config.yaml
n_head: 2
activation: "tanh_gelu"
attn_scale: 0.177
init_std_down: 0.00352
lr: 0.00833
decay_shape: "linear"
steps: 3229
Each number is 128 + 24 x the weight over its row's rms, rounded and kept within 0 to 255. Layers, rows and columns count from 0. Numbers have three digits each. The size before them is the row's rms in percent of the matrix's.

# layer 6 MLP up, 256x64, rms 0.207, rows 0-213, columns 0-63
082:164137064155159164137122150146113110124114120141138120152133133096128118150126073124118140154125116102162114112149120123130092134110084110086146155082146111183148113113128123130130137131109186
086:118141157122104122094149150104087169154080075147145142143098141186155127113108156155154140166174130110096170125124141115152121133144141138093134124151161140106131138132128125111102131145137095
087:118142094166134110068124140141100130132109133128092119137098164125166173115129093108131138127134142079159128146104171098106139143191134127089125089139126113144113118106144149162143130124105107
098:145134118140161110155132081107127103108097143135119133105122127143132066124124133138119152135139121115142118165143136174121102105165115086101155130143077125170110140101174101113134107173085117
076:103161155085116103118148100142120119127140106114116119122183089106130125111131111153132125124131129168172141125147152153145129096138095136161146195132120125151100088126101097115167104155092146
101:182157172130112152117159162114133139123071123096126113096102157156103091139090119136118126105150136126140140155144131107147111150162134163108098116096111152142153123129143073125131154160146138
094:109073104142115171147102085121168124099153114116140130158126119184136114151114111142110127142086118152109108145113092123123112113132136120139134106140109086091148113128147181141127173112142086
102:149129135150096137135139159120105065159116175193116144122095095124104115121127122102137085103126112103166111142094102118135154106127100092110155142116109133143126135105155114163157132144158138
097:165108114175139091164091115136116110144089144119123125129110129134150112126077106134154136087149145098134112176171095158132110098089154164122143118108131123165136084108137116142129137162133126
090:176134102129129166131074136129108113115127137137090096115142114138155117107116140138109098132129108145121125121151186095106156148158119123112094145175138144154106091093063115143140147157120132
137:132171118123159145156145123134118134114117102107112070152131132105134142153123132140111129119136102114122147148104151146184133149125181111122132107138134063150092106136111129091134110175083089
089:108132105129140176111166135115092165103169124113187122140154114142091108115122087125137156171123147111131153109131170121114090150133119115129079123107141153112110161152118118097119132110150166
092:099114111133126107101092145093116153149131077167139141098144135147153107149138134161122091155151164134144121085124126102084126139105140095122122172160146123083147104103148107111110097124096152
075:153189124135120105135159100146143108124148123117159152157165126101113107147132151191157129132148144105156105143132124095077142123120127126113146112173158144129089099127116115144088123138107171
092:143133121144168118141129102107120148079131123145120128171137119148114109147101122152136159180152101113124111143118139147121091141138107187156118095188104108163085105112122155123098109126107108
105:112121123154115113130108190121125077139132132170100132094127181128112129147137144141165117141150135112145140131167094112116128130134116140090112140108124151148171138079180161171108118119120151
111:141144119141123089116139097140177117131117092118075124166127137121115136143106139136130100099154148093151151155093093090146121159127153118111126104141136159164091088136147170146130077149125120
110:110111128070133077105095121132093140140136162151160110082114069132146143090134101136101124155095123110155142105137098129102139115117140112136124136108137143142107129138125183098110121157171137
087:143128080111092131133124153106097141152099118115139139140114116145110107083142122144183097101111106146178112128170166076124098098135178123100118154153125129142129116119126134106094143133120095
099:149117112130118101105147128138142109107121141154097124117186120140147111141179109158125091113152180153154151168121123094129106097129122143167117130134163114155109158104104119120139064140100143
114:151133095156134150114164142105122146137148188139142131134091129128121106122120091089150123141149157086148161135153120091118124101093168102139111129131111179141094167112119119095126125105176141
112:128155081126146119104127146120129131155158155145096138106171110115098118092138110098122158112118151113141102156060108141132127082142095093141124118137171133077136120122130113100169130101148141
101:064153106160138110161107138151107134100129088140134106102135139141125091106108131117165086198151110131124120107116153101128097122111165129144128144122138166170105135107123156124144113158131148
077:165158134131162131130154090155149074134136108126115151066157090106114131114125128134078103127105104116115133155107114118134181137120144140142084144126125113114152101169099118121172136151119144
111:167120132133119127115153154121097136116058118142125106141143125153129128134130092130117098099123199136147141162159102186139115147145153118117113095108115140140134147078135075157135135140128126
118:118140131105104112108139143121135138124135137147161129155130109174085117138152130169080081153105145136150147099129097141133104088132120096132128159182189108130128135147078161137115114121117106
104:102152142108147109119130136104117134127118145129133096144137106112122093090106135117072151132134156142069139135111135159117145201143117163098108156175133158116111147071112116114135132148114132
082:099106110128177110127134110113106119172134115148119186126081140122140132135083106134100172110132103153111151137128125102101176106140100122088132123098110105145188139140149114112119108121151145
117:152153078092121102117139146101117149142113141129141143149141126112154138091141127155108093133133136095067075103176108147108096116127109104139162148144099133127084094131134102129135139159158122
095:179092135125172119118190136109119132122121145124094137143123104110122144118086171159112125155138115125136161118136188160158128147176112128133143110122115083113116152095102135106099121147115142
085:130147177144142137148142089082113149164093134162135126131098143094115130157113098137140143116136139143142086175125145128143154154170114136117084139134098155123116084163155153113121116157165145
098:124139138114123136100162082127132091129096128103097098151137172149150151152130072148113113125089138112136177175128137107075123169128145122133135128148123149140085103131111136139116152155094147
098:174142107149162095149120130110114161125069177086154137134128125147147099089099114126113090141176112130110125166133126153128143124147134103159138145152103110140096159144112107141159150144132158
089:094145150127117108105143130135160169097152114131172125129132102165106142112104135153092128176076142155126124080166161130121121125135141095175155146126153105126106153097108146135121148157140154
087:111134160180104145109077156117109073137092153137118104167151144102132140135113147153141132137167114103144126196109127117110118160152123107126147122139134132167092112135152097098132129144115148
103:113169195141089105090086190129107130108145084121142126112133137097138123128118120104131142144181130122122145161170107122134131126128144142137124135143146112102086105138136126143092137162128094
084:128129167070092121152134174139118085120112147177096076112108128138144143130106130136175127111129103140121114095152124097115120166107139174114158106119120118135107113169135114144163124155135124
110:094162128114145117141138144140121133170133166141139138116125139123142154110145142171103148118138103133085146150144156102173142151149138136126142096102045140147137075130102119140136162112093113
088:151149093152101137142148154162128113095114160125132126180184106138144095099106112123106105093128137134140121108068149141102108120148142131165107105135151161123132070111142141133127143147101103
078:089143138133167123112108109160132173077140115117122114130090135096099123112127149161140148188118099150149122120127124121157134159116110111114099113160138170167143162136111120132131110092073125
106:117145100116103132104110150152102105133116171123134144099073152107127135137079102105153158094131129158151113143172122169146164074113116116147136148161151138134125125077109100097134131135118136
078:147098106114104145152128117106110128157102120162126152132122153159086140112127158155123114145146130119121151121109081119112152113125170111127111070118113177135094105128099073086114083140146144
115:100126122153129163098132102180128133128163081123134107186121129110120182163137129119136107174065099119114159118139137142114135147118128136130112115161116156145122154106120165147086132139139141
084:142118136113122130151195171163087140146121097132099125114104155102158121108115120126150121104124157118121149135146165125120109131141090128138131104118084126199096127179124124097149100112128139
097:145166148149143086138142153154123121118135118153089089136121101141145126122168146173107137172133145123137096146099093101129115155156141105111185111109141165174128105118092136159113126157141133
085:116133141107105122132145128121149176103148110126110072093150108117119132135147119146147096142143111067160154129140144110110146206117121146133116138144094104079126104111099108095141101138120118
131:122114154169159130095136081171145090109119102106083115121088115168139115094139107146122122158145143102110151153137145154153094117149113094159121145144107145143131144084126120122156112167102115
105:143133159118144130130141181143088142115123109145095169147074119114122100125105134124148112140119121133134136130107114088117128121123158112119077125170108188167146155109151094110100137147176140
092:117128128166143187110116151090099142141098145119128091165131169117151121100124103138128139094149142131129104172132150166114096065110138134141157120074153133124168090136139136130125118137124135
070:147091095145148105096145135147177148118147184117111116139091129137129122146132164117155157109118082148107159106083132150122126130133171142132124120127126103118150148116147091187150126126097164
114:120119133123138136098133143106100134086112159182167118125164149118133151076189143148144096139113103155154143137122109075069112123122123121099148123108119111157106098137134124156120136107130117
091:096132131133088088097121140138139090089149120140132144116135117150113116117137159129091133172101118136126145122106125110149097135170102088139095194131079125141102155141127115074123125142110156
117:139146089132130121141150110168185098126136074165139117146129072121128098096085131123132168153093102123120123132123161121130139140115151145098146135167130118149087150110094126099158140133103120
095:160114125131097124096122112114119113145105110158121096128138095136082136146124145116112113149184108095160171161132115158108112122146161115141102139071130110141094108125136157119151095135167082
127:120106141104184119100121134158106110153115146153085144135131091138128132132117139171113081139168121119147137116099106140054132157135144126144096125159133109108131138131112087116119148099169094
077:137120132185123093116131121116102082127184136132119135121099104128138131160124132165183111142144081071121151125156136113128122139099133162131135152127152144160130119141170086132142150128130170
080:115115129206157089122130123126105115111149135137118156083138151128149142118113147124114124127164112116162148153132165101091116180104089131127148138094153125072152138096127151153122118141106124
106:149148154148121086124135113141134126102115110136156127135142090118115127121153126144123116178132087153150126126097161146101147133135095100157157165190114131137145071165101073130135123130148111
083:092192163139130145099102140124160146121139160128105112107117120127132110110110109158116093109168093132105109130087148127153124169125143162128092128137130142139125173166134147103183153122101125
087:098139141149110111105129131144116173100122150110157092119120171161072168124082122149167112102173131127146165145135143144163174151122147098165116128122106124116135140113104126109130117102125096
097:123182112158152149143136113143125107127185113088174154143123094131109107113131105161154135183131144138143101135130100128116108130158106101134127113115130092139124117125108102135111108138077069
141:161143117125101165122118163126113101093104131121137107109145112114117151137137063151118128139127094089187165144132170132141090121149131105115125150121128106177140122114127110175136154092102149
115:143128117101146132134139121120095127067156144113100125125146120123166173110147132136127101144132142176141122111111185082129117105136150112173139165113137132144090167159106085154127139105113154
106:109110079149181141112130094121132122132131141088139140150130143122109135100074114120156193139103143134093113158146108168121108101149124121155122095139162155159111125123141150134114158134154168
088:138151113148133130113133130083138085148140143107111115171120084167138123118124103124092111146095114123146141142098144176127109140186141117116114120161148129172124096107140108153124095092114180
092:128164144109113148123173155104079148131095178114159118112139116165110140087108117137127117093173127134120148142103136101116111131146174144152158144112120168149141160115128113092096152107146099
109:095177203091128149121153170097121153117098136123128135115173118089099144126131129169112133121125108116083133135100136140141127129146103148066126136148115122107155152130117106126098104132145128
108:078192130106121134094138141152131097143134135161126141096136104135169126135105141139128148127155153118104147086106081111153141141159126106097138101153103121121105102139104103147087138150142080
105:133199112119150139125077128159124103083083137113140146115124094108126115142126117160113113137102123119143119129107122166143095183154141115116126157109150142117113124146076106136116156122155173
080:095129185126127153132093144137157150108091096119101079119137166135122131128100148143154103139111105091110143158176095150115099138141158153133114127137090118132151110103141100108095150134088147
088:172136114137073121115117151168144158136125099180073115115123101137138121155108125121164080111116122107159117172121141133108140129108119170130101145126141115113120109147185138118167113140140113
093:126164117087101135117153163130125090097134111130142092154138097151130146186147108105124105109094134093105154104118158140108113116166153112113130142144135165143119091071125098110138103152151125
079:141113095153141158138117163135110111147094145124152127134102164083154133129160123103133113153117082107145157128116139084106104138140137111140135146143046133147084144120125139124074117111105114
084:117116179098121150107126155125120173104122089098160129111152091127112175143127133126088096128128104124128156129131164122107133155180135110125132155137129101146089157147099142096073117151134113
121:119141139121106130121123108100140132073180132137096109116130086169121158121124133165136109108131128148162126105083169075165126160110189116135166121119132140142121132171142118131116152110131124
102:121143169134129122075136092153097134152139166144149113108120117169106136086144108137152144135132106134095114159162058129132105121133143099087122170155136105105125115142154117113133151167145111
097:129110110147132151126118132157091099099120130146113128158153147149084122113119087119129139107117127103160166137153155151149103136142130129152115081140075127143143077092148080139166122082118152
101:098111155094153099127137152124111109152121113167132112160101116118148095089154168173104148109100146161119116147121135116118124107166120118074134167110135167175148117100097101130140114140102126
085:166100173167143145131122123155114119132117113139182148133105133085129129088135118131091123120141143143132115091111137083091116098131186136126111122128099135128176137130147161098125124188141126
080:125130122114117135111137082100115131110120094098100135118132136114140135138105062147163129145092108117158155154169170107127121172141088116113106160171128103162140114159126116144137117114073130
108:089107138084123147131190130127145126167169148142160136143119112127113149104131155186127109143161106139071137113104120131104115138099118136139090149130153099108103132115136136131109169114165102
139:113135082152148082136135144111153095112098176116116107144126122120136191116117139114118123126173147108148139121166115109120141142148152091124118123163115147154117159141135109093137131185074134
091:056132128139124118100141148137122085105095146150121092156155124159146142135106158134104095149106116143117134136136110116116134103151120156095160137096128087125150130116142104167112184172103129
074:147132101155127115109081184139109148162138107143112158075115117154094121106152170128154130114117126099094156124153127094147144133116131109134156116105132129100155146107076133111144151175155110
087:094100129082121170107129108102141109085194117111126121129143111175129165108104109131118134120112101132117176128122193143145123153147149157103137143123135096096132145154132107161116141121139131
087:117133159161144163150153114172134101133135066162131145152097102102114156155150141095146145165074132104125114152142132155106119109137115145151139105152111088144139124124137110141102144149126073
133:091184122151109116130158086125125155150113146176092160166121106082111145109164096165108122118142136118123093098084135136155106101110150113142134132101136140109118120112105091102133133143148136
091:119124125131121157136136121154102108156142100096147121129126132128138114081099111160125114131147132093128159146135170128118107116090106109207156171100124137126129094118087179136134143153144088
090:123152100119131113136125097141110114121138143130036095145159125106121127093149123178146135146122099104147097131093096073133106123109146112118127120131131134138152100159147116166152141135090107
099:125156114134114101153141105129112178144098107205131124131120157120137111095086114131144124142098136134121123147101120153110125188127088122135156157081097146136130105165141147110147151119159138
088:142129140136162109124112148156111115109071102110145133130097172070130137156141140155150102150131100117118122145180123159138123117133099146140109138137110134185106129113092160148083120162115150
087:126136085101112085125144118132121146111159139130102118158135105146095087105085125110135086121159165122116178140117095122180145150136138140130096114133148176152103120127136124124163105118126181
081:117159114129103110105148162149121133136123165126124049153145087117141121158171122150151103121154120115100131125137125138138137104162160136080124152124123080105133139098143106153099172099141133
106:131129108151142109149099140141091095135101135140126134100129149125112134109155136139099117181112088122133087159095113158105125097150081079119134120128134086109164118111158163180116158134109134
096:159149089155145121129118096178163172147149117140140086134131126122145148114149117108164147111098149083149134154133142155109106098077142155164103126173134139113131132125110113089139134088149116
112:093122143071134150102136157157131103150112087153128146132133142110120124181138155156141105095110160163148150169152125118132156096120141160123134143107152136151110112137085153157092094120093129
109:141147185166098105127114116128121161116097119118149122137131090156119173120120152110085042126122134111128147162099141127101116143141135116147138133129075107134124135116159117163101144116151123
125:123112142175150125096122127133141093125128104145099125163132136131146124125149145188184094117156133090132144139099143108124119109095146148082099098165137123141122136124160135152120076140104170
088:112114114090095153116114121143059112132152105139125149126178090125181150125119107105140143148059143113111129141135152140114115102124111166136110164144117145126151132101148087142123126153155137
099:166174126140172106133184140103118125121108141138101121105104134086123130094116116143151149100122095153164102115080116120164124131133132114129190107139130118159105118175105124124110094123109144
085:121098074128110111140133086141134141109139162106159118133112186131113140129104091131115113100149135176149145159116157126131108107076161116158112171129116146109134099147140126139127150131116188
096:134172146128123123124075159144109075160129142178127132142119130133123171118115151141146130146116117155102141140132143103126067091140127113102100142109134134164114121091072138100144137142169137
125:119081134127130106111170138152120115111155161175158112139141093099147139124125152136187131142127169172078104142136115123112106090121141102091126126164118129094100091125130105123108157123130140
090:134140158075102164083147110169152101146100104119139140127112174140116122157128117150108155123104132159125178147109098099142136110151107106144141116158127140171104103137092132147114088150116103
112:136088087158148096134100127149089127142115136143110117145116128117120101112124122124151071162153079137135118147133152154130153129094093143143103140150104146132145159156154121147194138120110176
110:105114125091114103111121113181134108101163057135106090160149126113126136157129130126107090123137132137117132113116142120141153155136090161117101159146154108101104105151119122149185112144126169
104:142178126132164120120143153115106161116106142134123137126151112098089109109154134129128107136146087143155087133062149137140144128156095097114131096155145147105135165181120128105181121121118134
090:162120146072088134097088161129093143113136121132183170117117138136110140147142129153142147156110125142156128158145163121085108167140117105123104118097121131165143129124138102151145139159170101
107:088182127142123144081114145144091122065101102159113139150159194100128098113133143142128117068149130119113164109110120120119100135091125113154128143128109131127146133119132140110134116147139101
094:117134131133134076146135166118140153081136142124174090152108141113108105154108140135116115095105126115079084106135151131097099111102129119123115093128178126105121098129119107138134182171145143
118:106169111069114141128123125137105139140163152129109089171130094113125140141132122163108110111112094098141154114105130175119139171090166141161142129133111176146133100105128139141080117104141127
091:144138137099111160116160132148122100117185098149119091112088124117138146123172108148159109151110096088178113126104150101142095154113134110135135112137137185165121143148099106132112110119154138
109:115141106110096126109133191119138125116099171156108164165128129077154149151125120156105144138131176114123146118130110146116134135157135112101085120145152180139149120071166119107120113146115127
118:138161138117137130097166176099104160142158109123132155092115119131119119092123196134106109101103130126148167125086168148153130122148143156124113142129120163159111140114103122099098111107093102
103:147173149121113120123133145181131168131119112105160133158147130106147184132143143101098080154113147139145161151121149119121135131158138098167084178158137132128129142075103122122122102136143127
098:115139163137127127103161125114116164106135117126154093141113158072107120113102162143120116158146148115115127101134160107083076126113140113133135139098166170127149096103110150121174102121151172
110:121110141129141144129113187092104137136129163134138119072167160105100116110141113139143099116156143079145122142149132148135122123169121141096098105092110105101157153098153124122106147079101110
101:147131103123139097133157145152119146084074116114165156125151089105149108164135122178171117097102110129168100150170151138104110128134176088145135108142125142165131119120106125137142130126140144
093:178135117122097100131125127160151109109113103164123119124072116129161133132123097123125136136163147111162137130153112088126116113075140109122124172129126133160158062111107088132161104125126101
113:116092106114147098146106149123096124102124105097121129109149152122120143120142142119129084168149178129094152130166139096116088140144107139134070134092130153142123142135164147169123105114105178
081:150131151147152123126119125160091100161140162113182112157136110086119140108103096122090107142141122155153151121143127151182082099144154128138138157132124116180123086121135123160118140109128166
119:144160145201111116136144083161133187099144120169143128118118105123142145109108128134131130136106096122112084154152141183083107128124132149127152132098167131146129125124102130148126151112098117
087:160142083137135131083130116121137109075093100156126150181142140145094115103132086124107094078115121112139159162123116109138121174160129128121141145138105104152151118118119154140152139115082123
086:074180139152132117112132122154112115091128148111178100114152108135125117136113113141116109147084081105090149137144174137141135137134102133111113133163113069164140156092110128135148136108113119
081:132157141155120166105096146144115124143092123108139092105128140173079136137119126157167163134141121125180122134132162108101111104129104062135142127119120160171140140117123119105142111120130073
086:128114163101143141144098085143148103168149119122142114157079135107138135140099111149139158115093126092137122164123122114081155161082168147123140084156124154148098135147114109123102093127138105
100:129149080108149104063113119080142125139071132124114128116176127088148134118144142141144119165128127125126133106133120136152132160135180111139105149114096116100131137139116146102158109171138082
091:112113154109125126102147170082125107111157164110125140094143126139121155129116121126126133079171186129135169127131135109145125141172145115131152156072167125137082100153138122151125131126156157
085:151144123141123112128142159140131120117134117163136124109104129083132122123136113107172138106129135087186129122174103112118135106090136169132133146138116141185085128113080080083126105101130109
106:154136145107098114117133158145141126161131164152143142091100125138146045123117134172089173131161159112151097161137132138151147087117122112165145127144124146147151123128115098131105105116125101
096:142127151172147103116138098125166165102121093111103119167141086128143124128111120136153120102118155117113137133121138135147093153113150201150147112133111135163087129184154113149166106126138120
116:106165138150125129104124103135147137121149117087129124132120131160084189121089148153107137163127121150139141160097116130130118156161153060132132110127158153149148101128149171150092162118132147
084:126125101143135094107123147138118139097090140120147080148185115119074142137098128133140112176140129086139126135136151126191103126136139153107120121113175100172137124078132118141138144127113110
099:066115122076104151123119155112111100124149111129159150104144097151084104123086092151132143192116128163103125123138102102141139107126110138116130156120145153124111119142115138106100150161106161
086:119165104104127177115142146127161119156176140164114124125135123139086091136106098170184160118131127077158139118096121142150175130122147121084164108133146135121133118121118145114156129138144112
102:133133081101157137126110111108147142109161153098114123110132154124156138113117082145167209140146162118143133130163121114142099078116176122170109130140160125143117106119098126110109137121126121
106:145172124154114129110152120149075120114119085090137126123151125122127124152132075112163122107144157103138138180124169164130074094149141098122172130142138132145137150105131118137146119136139174
092:123122179097097091112133135157145168124109104125144091137105098124151153117146119123122127128150126170150140167125153144119088170131135156174065133161147116113102155134102126116143148123089119
105:142104123171149113140119136162118113143167146155143103094147112152120134111104087161090141106101163124173119103124139151104131161123080093129138140124133107146107127120113143126113073112120189
102:123134128185125128156161137137151149121104137147103117119074125104152120167132145112120166136087128124139144143170166148071147141122149148158140143083119109118116127091154157100097132153108156
081:070120149121144131097089133106110123090129136120146095118142085125100160122129128131129152122065138166124111104124179142118073121155089142147140109112131137136152159118134124148091159107141154
110:145150127134162070130098096155117159124121117145095143118152111115147153080126136130134112115112131127157064151095140125125125087126114139171160131155141084105111099156100101135174134117124123
123:096146137133137119143152137120158084115121107156134108096108092131097114131111159161115143132103108114114082096121171161092116106116090156115112113128159106142111137151131117122166198151102149
090:153147104148113132086098147139138098137118108115114123147141079115129154161151104135161092141136130105168136158123129164148108125171128139116107193145110110183097122140138122172128151124097113
094:159134099153124114126128079158166130126174094115123148152155143132108107089125129137144131171119136090152149171114132112127118115152146101152105152143119086090143078092135129095112139128138085
126:094093155144158133119117162106143152159133138131097165131124116119101133171115118114089164159099130122107112166152160119166125113146135103096088148129107164130114115136087111138079122166119102
085:106131114115155135129124155126110178137120143112133082105132151100116129111140112168125156159110160121142120126150119165138101127139142102104118147129109129158141159133098170156040099103125165
100:180150142109134105132119120167132131093145089147092119156145128124165159110132138132137085134104127142171142134107150085144130107113182125142142149149085114154123140139098125133093109159129074
106:107154146131133119167100134144157151153100110126154125135136151166101112070160157179088132101150094087143145137116140125078118138146158146146148096113116117130105089108096114106113123136140107
114:142085118135173123156104125119117124126125135130128098093141150130129065122137107160114129137153080100116114130125133165147136135139121146119150114118111040093114118170114140153130172146109125
074:115115112119146118124123117142142151151172121099120111087124114095155084124173155138147143089151110130144140120170120101086110123105099134154111170178145144118157121145139113175117167155115159
107:109125137154126149092137153118136159155125138123181099135121127127084101145075120120138131105177120065120164143169111182152147157123115163110126104133118143132116129111136149085138128134148147
101:154114137144094141133143166140094151115123161123085103082089115095174137108123133150146130155174114128154134131144134153137139118080113125178127125078109158112149112139118126167113103114120165
105:124143133144097076118108107121146107144089125164124130154117070151118096117103145150139134135098121100149126142135178175147108094141130158140157127160139143162136123096129065136127114132135090
095:098143099165132136114149139112118111154130141121125110170105129150145124106128085169094078123092185116108140126133128123116125150126105115164089141127150147143116136104055142126116131102120174
116:129175118127136160125172133142122124107134145143142088123143113099167116124134101149155166148148158098100153095101153143165118107129119166078099170100139147092116089143129136104147143150099134
095:159155129105130110125120152109169104111104141138098117128131127135122145113118101164139170100106113108147126175084103174157097142135161106119133131084172151142160113117105095126150175123111098
102:103126130133152147150122146149112122108151107153103147164155139110083142118085099164158114092166144132074091126126172105090157135111111110110084141148107099125119123093122171140117129116129111
078:123094145138150116124139109132131152112095175106158116127060144143115111113127130158116112157151095178146128114105154099151138113128176104125153101146106155162121121175138108112160104143106155
091:134108120165107119140145114137138108127134116166152099133141107129131127141133174123105103156166148041117165172114131128105085140103118135136091088130158108164095151131144128120130165125120126
068:158159141124101131101148128119128107116109089122115073134171113112146150115156097118124100126165128068175153111150155184138113124147106137142136114109106099140108083100094114129131145136115133
118:128169156099143088089144167118169162089090127117105090125105093077104130171110114135157112160128118114084066120136108145144126125120097132156122120124143116119119115153125116136134142134135116
093:163164094141120116103149159124122125139138137121112119141096138121120120156150129169161131110175154137122137098157107085094127100083135118086095108171156137175109139136128156164115109143104101
072:166157129127144136126131111143125066147141163116107108117130110105105154127121096129118107144112120079129126136132175163132100117114138151076199096132130130157092128134098089143162140123144125
095:080145093125147099072116112152152137141169110149107101177148129107110108105106118122152131116071096113157091132107116137160151126120141148145124097177134141106120142146109149101161129141137133
131:116162148123141116113117143124160113115123128147109125129134104117106117112129133175086126143099095094093145121127143206109148102100131193158136122155158133156100091115141131132112128083133153
087:151186092123132122129116123154154135112155116165140154130122130128156112109122083147145156163131100094167108128114119148146163103107155105113121157179139117106137099118101124084132149158114079
095:095115155132178125099148094102073127099115104127112120132088127126140114084133106147117141085130151116121145137170150144147156138148147137135188084158123134170122121133082124118100120126130132
100:112134126156155080123149153179120132141100146127147128085092126099138114106197163137129093114138160119146116108144151097112083148120137126158108147136139156143087152111157130139133086124117136
128:148139119157071118120104145174174116124140150166120107126134122130140122109106111135132102172120157111165118108171130113114134116079168129158162116166088099084136146141138123125123134164119106
105:119168164129144106143157138082093127130080113129125127131097121118122156124131123133101145103136101082176089142121149165119116127165159119100092130147150151173112128139149084133087130135125163
109:170124111145155083147145112152141134095096157122121134125112137117136102120112122146094152142086096125098138140150132138174146122140154129102155144132080119145143088155080118166137143189107111
092:127179134162110134136116125117146115096184140090118167146105113101086130148111133138190116170127129149120107150109107122127129131145126144169141118102136127108115119137155077128150118127084080
077:118111106179167115150148125180129169116089146118157131102146136066089110161157139147115150122141113156101130137146126134146146144089098115170146135124105138121120101137130109075129114128111148
083:116117112123158101126113117152126124087168092144100122145135098165151118129122127167127121150122161113151109140149119151148116160129132171127109079168158105107122072144143161189130155125123148
095:136119164101112145114152110160109146092087145130101142114150115122140109128152113147125126104119124150161173154113150157147069117164120100158105084120184108128101124134093122112136168139099120
078:133134121112088109139129143130087132124084157112136081166162129136120126177161085164121139126145097136149160180113120104131125115159135155112101126143149103151077122110086135133124128130087114
110:161150158146092076105143169124122080152132133161088143122127084123147132108152164130125067109149143126119145133143130107120125112128120092115130142148123143146132130125160120146194121165101112
117:125135155118122110139135126154135160109143096133125105129139114105099150156136122144096109172077094106131126110123169117084118122158119096114122169135111061131109113159126164094165123169145110
100:163155109146111107141096159146127119108124073120129091170125165140160101146133132159140111142149152099143135131089140091097098158159120148121132116141116130137100103107153130120118155177094172
097:124117125118084107131116145132107145135103172146129141074072104177130083149111101157126112145138117169161121119160128071125130125119151102139151146165124133164134120159109120141141136162117152
087:127132136142114125110116088130120145136137088146109123141141159154091120094188113133129136138134121119153116179110143077116084104119142090170082141113131123104154126184140102100145145112131154
098:099164126121129098101144106145129133096129130094172132126151085135084116108083135186165123144101139086149129079166128151111125121142097166175135111152129153115128114116112144107120122127128117
098:091112127077078159127143156113144071137148125138146117136134124144117137154102114156132141125150156137113167098198147120140132153109139163116115171118113110121116117079108105135104121153105139
092:136191126156142078124126111124139174112146103083125068160160128128114133101108155125110110160147125149095111136105153132111094141123144129118086094145130174134129113147121104120152131126103161
115:117087156114151134133139144097139102139105102146165092111141119118132120100158163146124145154092175127083170110136129156152110103104187151122105123104102148108140088137107117130126156141090132
094:140151085161178126132103106125122182088094132129141121173103090136122109158132132140126077152137158118135111117129163096133102129125151135113108119152079111147117111141111147134124108124169173
114:091123125145160131082146116151183111114086112118163137147100126109104096135129138176167109175133175101100120121115120154135119094160122121122139112161115153090132114132095122121115151135117166
092:101135143143109088120123116147097107158128167171102121142183091136167142100142159170114116125137150120145153137123114121112156147146112131140102146132072146168106094126133112164080109128139131
112:130070115150139131115129121150127138140148115119168132156149112119149130126133121083112090112102182094099174148145151136111117121135128153147114160107105092109065135115136108151113117132185146
090:114137143101109122097150150128140135126114068158107146108128137086114185129144142136145085143130126152173127109134132098161141133126066107154098130147108166138159098152129148124144093136098145
102:128153114047159127094154135120119140104151126139119157150158126109141109116132142153123162110125140112142083151079145154162101095154101114114139149140153134089104128152096138159133121141154098
102:131173137151133142114145138148098076090094107092118115111122155127122157102135102138117097108149115133123144125150168115138110181150146114109144128138096103137072149136117153177127132137079155
102:140120120109135105123116106151149067117162091129093138130132156074170165142132127136151165136076137158132109129148120123129125105122122122156156152129136102165100092109120143174097109162115142
077:148146086132155145101102164141136113179156121160112169103076157148152154109141157118114103146145114117121099102119121104092116169147104119134131131145136124142085188134150149116103118115140135
079:180154124136101133128114109119120132101101150133109142080137153171146134103136097170149101108164119125185109137120101107092101138157155159115112123127129067096151091144125125136147121138133148
097:143093164088108129096136125134100195098146084166146154125085125105127130088137152131150111114125126121119121130160121113128113171152114092131057129139146137152108118131110141128162136114136147
099:145187148160114139097157116138150146110088119103115141178096125114102161131067153110139093116129117132134140164123102115142153162137153133114133092165104156168122140104130142109138108156127113
088:142110153135154122109140107098064142139133138147155102110127109134139124095149113138082121102101110096146140068124161138139087147149136103124206116116122112124118123161149112124090140127107133
153:141165149116147115099160126157139141113103147145120123171125097139131097159187136196117102100125130145118150135097124120115111089082147105122109103144146158130108109117114092153131100095147139
096:149125115167129128096111183138105138145095100141173153118109102133128095117151116160195144098150130101151116134093144136088131113139105160120120132156152116155165112098135138132122176103127133
107:114146160080136125099160125132129088098100119119122124131094116110145150103113123118134131085061128156090130133109137116185114154135127157131152179173154140118133125147108104146118112157151143
108:124153152111157150134120124127106141107052162106119127136120101100145133129139105140132169139129075113114171152113139136136135163161143117108174102114111120146121110156115090119128131180149085
102:095162126120139137156142141132129144140144130141135127113140107092134182091108137148148170180099168180156156088088151134061107141119124131148153106102153115130121103115130133122124134110134116
105:128118116089089186110134124166097143143154094130116111140112122116115169099140143141141127108167101165131156124137137109089134130110120095147140115093148083103132082145136181105131156153136140
076:073152145123099169115135136126152158094125125127192089143133142150098156144088099136130154157140156100142106165145113139159123112119130117099103148126137115180146114140099136120083142134118109
113:151133114149085139136131106164138172126139146162138111134120070118166115161117111134149146114108103109158126134137144155097084105118134087124126132112141101168062084141111142153138127109146112
125:122101167113160099102115148147089130119118152169096053112129106151163189129132086135111145127111111113102156134135139124124129127096152131116139154168107131126101131131104113119114143132146173
100:155103097090169132115118132111143133155177109129124161128102119122107133076108123120091148161117148142118101179164122110166112137132127110097114146166074114137112124141081116104103150142129136
104:111137141120106117094136173158113176145129114164123109112091079158128122139108168149153140137090128143158118103185127167118115104113117184131143085139117110151142129122128130157127113102149105
098:149134114088097092144103163164131139134136158162130116117125134157121108171128107123112071124139148126158146103128115160106105111141159097125052162105122125091118134124141115143161096128118146
092:119155133128158113137142115094097110149144105164080111142116127092144116149157103126100116103112167188099111140131134133126119078119137140093150169122119116127168081122117088154136114119116165
127:129161132116084111116127156120156146114070141153095111102150077110132113163097158153126141118110086150095125160136100174113110135121141140090121148118138112137118087116129130151144184142116126
094:126154144079150153142101119149134140110136146155121062117122105155149095142135151147110107096125120137160165105138129165096140162081175115122133108136163145081147108146122125129140083133119122